Each number is 128 + 24 x the weight over its row's rms, rounded and kept within 0 to 255. Layers, rows and columns count from 0. The size above them is the row's rms in percent of the matrix's.

# layer 16 attention query, 384x384, rms 0.05, rows 0-16,96-111, columns 0-63
size [ 92  86  90  91  95  86  97  87  88  92  90  90  89  93  92  91  86 106 109 105  99 101 103 101 109 100 103  98 104 110 106 101 107]
[[146 122 165  85 127 136 151 137  90 137  95 102  88 138 136 133 105 145 138  96 104 140 110 133 149 162 127 122 122 109 127 137 137 132 121 106 145 121 136 108 121 119 130  98 105 123 119 110 102 138 137 140 124 107 116 109 167 142 133 101 150 166 123 127]
 [143 144 140 153 114 122 148 151 162 169 134  97 103  92 129 128 101 141  81  93 123 121 142  74 136 104 132  97 101 139 102 177 170 121 138 133 147 120 147 135  99 133 107 132 160 126 141 110 145 141 123 132  71 126 139 108 151 121 155 148 129 142 166 130]
 [126 134 112 100 153 123 127 120 158 149 180 136 150 123  89 104 128 118 128 124 111 181 133 154  98  86 133 139  89 127 117 132 137 183 124 153 118 141 105 116  92  89 151 191 102 159 123 116 145 142 126 129 110 109 107  99 156 112 118 140 130 187 118 137]
 [116 128 107 158  94 140 131 134 111 106 114 125 139 143 135 124 138 122 119 121 112 180  16 102 120 123 114  99 140 101 101 115  98 148 108 138 128 152 149 105 122  94  89  97 136 143  91 114 103 120  78 121 109 134 159 174 158  97 102 136 118 139 101  53]
 [135 125 142 113 107  91 135 131 114 130 117  87 159 119 149 156  98 100  93 147 123 158 139 130 117 133 131 158  98 158  96 148 106 122 159  90 125 116  79 150 161 152 138 115 167 100 135 128 129 150  98 115 116 155 132 134 131  99 126 139  96 170 118  84]
 [118 129 180 130 135  77 138 141 131 126 105 123 155 117  98 121 181 150 168 152 156 158 133  92  84  85 138 137  97 100  99 107 187 159 131 135 109 138 116 120 163 156 124 110 132 132 101 118 100 103 127 150 119 169  78 169 140 134 113 132 142  99 140 110]
 [140 144 123 112  88 165  75 132 126 133  93 110 105 138 139 119 120 132  96 111  93 107 141 128 108 167 141  89  82  99 147 129 119 148 131 126 114 103 143 117 134 138  80  80 150 134 159 103 113  93 150 187 162 125 119 175 138 128 147 131 116 125 158 139]
 [164 119 168 143 117 146 165 142 163 109 109  88 112 153  97 163 114 122 129 118  86 160 160 150 145  96 146 160  90 131 145 108 153 136 138 144 173  86 164 162 160 145 122  58 144 113 166 118 147 110 124 104 155 134 137  97 116 131 125 147 119 147 160 133]
 [143  99 106  94 153 124 130 108 147 166 112 133 107 146 152 153 161 143  84 165 145 135 152 127 154 154  86 126 111 106 130 131 113 126  88 120 164 117 116 123 124 155 137 111 135 115 150  86 104 145 101 125 126 157 122 125 133 135 186 138 182 107 148 107]
 [111 146 135 120 147 143 126 130  96 160 117 134 132 105 124  79 102 117  82 143 137 143 124 129 125 125 134 111 122 133 157 161 147 162 139 147 135 132 163  91 117  80  96  88 104 105 112  95 145  85 152 151 162 131 129 137 132 129 156  98 115 136 185 128]
 [117 131  70 123 153 143 161 141 143 126 143 140 151 142 127 124  92 169 145  90 108 106 126 106 136 115 144 125 145 102 144 147  92 106 144 168 139  78 121 141 127 165 139 148  74 127 149 175 124 106 165 121 104 160 119 102  84 113 144 136 114 131 110 128]
 [ 82 112 124 106 143 102 150  75 141 103 105 123  57 144 114 131 116  99 144 126 160 160 109 143 151 140 165  93 157 157  66 110  91 168 107 137 112 102 157 117 122 131 207  79 146 108 116  84 127 144 134 158  85 124 116 106 132 160  86 179 137 168 105 160]
 [144 136 185 170 141 186 133 138 143 144 133 114 133 153 104 144 144 150 102 127 151 152 145 139 132  98 169 113 139 103 121 136 136  66 144 113 126 145  99 110 133 130 159 133 121 114 115 158  97 143 124 147 127 125  99 166 172 136 105  53 134 146  94 123]
 [131 155 140 134 143 117 138 131 104 125 155 135 129 125 100 128 173 219  74  94 116 123 119 122 130 149 140 134 114 138 104 148  96 167 147 127 152 145 137 104  96 179  96 102 156 132 144 141 107 121  92 133 147 113 126  93 107 116 111  87 124 123 121 142]
 [123 154  81 134 114  94 119 138 120 123 118  94  85 110 115 164 142 132 124 142 137 157 100 127 110 138 118 111 118 124  91 141 128 150 134 103 109 120 132 110 134 154 127 167 134 117 152 112 133 141 133 168 100 120 113 103  76 113 116 126 164 173  87  95]
 [180  96 165  85 147 167 131 134 128 150  94 116 136 114 144 133 163 130 164  97 155 155 126 123 135 127 127 104 106 130  83 153 138 108 142  94 122 100  67  92 145 121 117 137 129  94 148 135 121 132 149 141 124 166 114 134 149 109 108 153 162 146 132 133]
 [143 144 146 146  99 129 128 129 101 158 138  79  72 143 147 136 137 115 154 108  81 149 110 156 123  95 138  96 151 166 108 131 174 135 118 135 125 147 108 130 106 101 114 129 121 156  97 107 115 112 115 103 143 137 184 130 103  98 152 117 121 117  79  94]
 [136 121 146  77 129 108 159 134 159 115 131 134 115 160 114 127 121 126 136 101 163  80 111 152 132 175 149 174 104 133 146 137 158  87 101 112 157 124  83 126 122 128 128 123  91 173 145  73 113 150 155 103 149 113  97 147 146 144 125 165 111 142 167  84]
 [104 117 167 134 149 128 160  72 129 129 119 131 120 150 107 165 104 107 129 116  95 142  93 135 155 183 139 144 177 160 133  89 112  78 143 150 151 135  92 130 153 121 114 134 149 142 159 101 154 135 104 119 117 106 137 135 127 142 166 124 141 118  69 181]
 [129  83 162 137 119 148 117 134 153 172 101 153 139 135 128 119 134 102 142 127 131 152 149 143 120 153 134 114 129 109 113 158  70 150 138 164 152 139  98 102 135 108 178 148 117 129 126 131 189 112 132 136  99 132 107  99 164 104 154 168 172 158 120  80]
 [122 150 105 114 163 160 105 128  88 155 118 119 125 168  95 163 131 142 102 131 121 157  72 169 149 131 129 133 173 143 150 107 130 113 147 107  92 131 115 122 104 146 138 103  96 137  94 126 117  97 169 124 144 106 150 151 127 139 128 147 113 120 117 114]
 [106 158 129 150 165 118  95  81  75 110 103 106 139 123 133 171 105 110 135  95 158  92 145  83 128 114 113 148 130 119 119 152  73 168 159  91 135 148 165 114 156 144 125 130 158 108 110 149 127 129  75 144 119 102 116 151 120 143 139 144 134 105  98 114]
 [134 140 115 144 146 117 140 113 120 117 180 119 167 152 140 145 113  77 159 105 150 157 147  82 120 120 107 120 121 135 110 120 194 128 117 123 104  80 139 107 154 136 156 140 120 121 133 112 166 132  92 126 116 155 146 125 157 128 155 103 157 110 150 115]
 [191 109 105 148 117 129 141 122 143 131 121 147 114 138 168 114 139 131 115 143 128 157 139 154 131 128 140  97 133 135 164 140 108 164  73  60 116 106 116 178 117  88 116 132 158  96 151 164 127 117 112 111  91 137  98  94 105 128 140 134 124  93 143 169]
 [126 111 103 110 140 124 139 153 117 140 110 129 164 127 135 183 100 114 166 164 135 131 121  96 113 106 118  77 123 103 125 143 115 108 106 135 129 116 133 112 133 110 128 137  86 107 175 144 133 101 162 152 102  84 113 102 181 166 158 106 126 164  63 132]
 [ 64 136 141 112 175 101  98 164 114 130  81 139 114 133 127 116  92 109 135 190 129 159 130  97  97 137 138 128  99 128  64 143 115 137 137 130 140 158 136  88 128 110 147 150 156 146 149 127 143 133 149 108  97 133 109 147 192 121 131 127 108 147 121 134]
 [100  84 122 153 188 157 120 114 107 117 146 141  82 138 131  88  79 100 152 154 117 116 140 157 105 117 135 121 140 109 104 117  95  93 155 118 129 187 112  87 146 127 103 125 130 137 107  85 118 142 150 149 192 148 118 102 181 180 118  91 146 138 135 114]
 [102 126 146 175 114 124 122  90  95 165 154  64 137 142 126 101  95 136 106 105  87 111 160 160 147 100 158 157 155  99 102 114 117  96 177 129 164 141  64 148 124 124 130 156 152 114 129 114 129 124 147 102 129 127 145 108 135 163 103  98 124 172 104 107]
 [137 141 122 149 146 126 117 121 113 171 165 173 120  94 168 122 134 122  63 100 118 156 115 144 109 134 126 125 139 124 129 127 156 103 180 173 131 120 168 165 121 132 146 139 167 144 159  94 114 116 108 120 122  64 162 117 108 130 108 102 116 160  89 144]
 [ 85 109 106 141 110 112 110 118 134 144 145 126  82 137 138 131 151 147 105 147 118 126 114 151  92 129 116 156 116 159 170 126 178 100  88  74 137 132 134 141 120 144 135 135 113 124  92 165 158 148 103 117  95 141 108 153 131 123 124 156 142 161 102 191]
 [130 129  98 163 109 155  94 165  80 124 185 153 119 109 131  82 175 118 131 124  81 145 133 135 122 142 138 164 104 125 150 103 141 116 129 110 123 143 106  95 137 178 117 167 134 105 100 165 118 102 104 135 119 116 109 133 111 146 151 138 133  99 138 145]
 [112 144 103 151 102 145 164 148 109 114 103 184 125 124 110 108 163 114 149 132 131 117 102 148 129 135 103 130 123 144 108  94 113 121 116 120 116 147 120  97 103 116 104 128 103 135 109 105 111 136 146 159 146  95 124 123 120 141 124 154 119 106 112 145]
 [116 136 128 104 183 185 103 194 119 118 128 119 168 144  97 126 129 146 127 142 132 133 163  63 121  91 147 124 162 135 121 106 146 127 130 110 164 107 125 137 130 122 132 107 136 121 122 120 137 144 149 127 134 103  80 115 158 137 107  94 103 152 108 115]]
# layer 16 attention key, 192x384, rms 0.054, rows 0-15, columns 0-63
size [ 91  94  93  88  93  92  92  96  89  92  87  92  98  92  93  93]
[[149  53 131  91 125 136 121 113 146 139 155 153 136 161 165 128 105 151  93 131 143  90 115 129 182 133 112 138 154 127 150 136 177  89 141 114 100 143 120  91 130  88 138 114 127 166 151  85  82 119 135 103 172 136 109 125 147  80 109 166  89 176 154  69]
 [137 128 135 165 144 114 145  89 136 136 109 139 152 150 135 137 120 156 140  98 149 149  62 143 139 167 147 123 136 126 101  96 127 123 116 174 162 132 122 108 132 155  57 163 140 133 145 111 153 120 116 166 134 126 163 120 155 158 160 115 147 142 130 167]
 [135 150 153 138 178 130  77 105 149 113 110 102 153 129 148  91 111 142 159 123  69  96 157 176 132 109 117  87 104 139 142  99  73 172 123 174  91 106 135 118 149 115 111  89 158 102 150 152 143  94 134 120  99 106 132  82 121 135 143 151 117 140  83 136]
 [139 112 113 126 104 135 152 153 124 135 119 154 114 133 131 115 111 153 129 119 118 170  89 155 115  93 107 147 114 123 169 109 147 120  83  85 117 164 101 135 119 112 130  69 111 115 132 131 155 114 116 108 108 161 118 130  92 133 117  97 117 153  98  86]
 [ 97 128 126 154 193 130 151 101 145 124  88 168 104  98 122 149 113 131 115 137 160  74 139 110 138 121 130 133 150 117 135 111  98  55 128 160 117 147 116 123 129 123 122 131 170 145 110 106 114 148 100 120 107 135 123 124 130 112  93 137 120 153  55 109]
 [121 125 104 133 111 141 150 171 152 111 122 117 108 141 148 112  96 145 167 147 154 163 115  75  68 132  93 122 125 115 117 107 156 134 143 113 121 116 151 134 126  99 141 154 111 126 131 135  79 133 120 138 131 116 130 153 160 158 127  79 168 135 136 121]
 [177 115 119 115 117 150 167 154 124 129 128 164 151 165 141 154 135 116 136 202 139 124 110 124  87 146 136 120 122 108 129  92 104 109 105 112 135 102 131 168 138  99 140 210 106 116 143 100 118 101 160 159 136 116 127 140 121 140 130 140 158 103 154 131]
 [170 145 112 136 124 143 132 119 144 146 147 122 104 118 171 128 103 148 129 175  78 129 101 125 179 138 128 118 130 154 148 130 135 129 116 131 144 162 142  89 142 145 109 160 135 115 129 163 143 105 134 146 109 130 116  99 131 112 108 151 130 154 101 127]
 [ 92 144 137 136 134 131  76 145 118 143 117 124 116 147 144 149 113 145  75 146 112 163  92 142  92 165 127 136 146 152 107 151 143 138 125  97  94 134  93 100 174 134 132 110 110  85 135 162 170 106 122 101 126 126 110  92 158 129 132 123 112 121 144 144]
 [ 92 102 123 162 115 149 122 124 154 119 170  91 122 152 126 111 103 134 113 178 156 143 133 109 109 110 128 128 123 149 160 129 148 140 166 115 143 142 104  88 140 132 117 139 157 118 108 105 128 104 109 126 134 137 143 132 102 180 165 102 135 118 153 123]
 [105 152  89 151 150 176 110  95 129 151 112 101 154 150 136  68 147 146 141 113 130 130 155 173  95 101 136 173 143  82 133 104 131 104 145 159 146  92 101 116  57 143 179 124 143 147 148 161 165 122 167 145 143 108 138 110 131 125 134 110 103 165 127  96]
 [122 138 105 104 137 117 112 157 142 149 121 179 107 162 127 134 140 133 122 115 138 120  99 138  89 184 139 164 146 137 140 172 141 132 153 129 127 106 102 137 104 106 125 122 162  88 157 117  87 125 125 139 136 133 122 115  99 177 102 134 139 145 124 121]
 [ 88 134 126 134 122 126 158 104 120 152 130 115 103 150 107 165 151 120 113 118 120 157 102 138  82 111  97 117 141 117 128 106 135 116 105  96 129 133 103 100 138 157 145 160  83 115 128 129 122 155 142 127 154 180 126 160 101 106 135 152 104 139 147 153]
 [144  91  57 133 102 160 116  98  99 124 134  80 104 151 122 139 131 136 134 120 113 141  90 136 146 137 175 145 150 161 175 125 150 105 162 102 121  87 115 109  92 151 173 146 144  67 155 131 142 144  96 126 137 104 116  95 130 140 138 112 123 134 139 134]
 [133 135  96 146 120  93 106 119 129 107  90 154 170 136 151 155 131  95 102 115 145 137 154 155 149 112 121 136  62 161 121 124  99 104 132 126  77 149 175 136  89 122 135 114  85 113 126  88  91 114 113 116 144 115 124 125 104 129 111 130 117 139 140  96]
 [121 147 133 121 129 173 120 151 110 121 130 149 147 100 130 115 141 158 136 117 130 148 184 106 162  70 178 112 177 127 115 127 133  84 174 121 117 145 126 133 110 132 146  87 128 129 152  87 159 115 151 115 120 126 123  89 137 126 125  80  99  62  90 119]]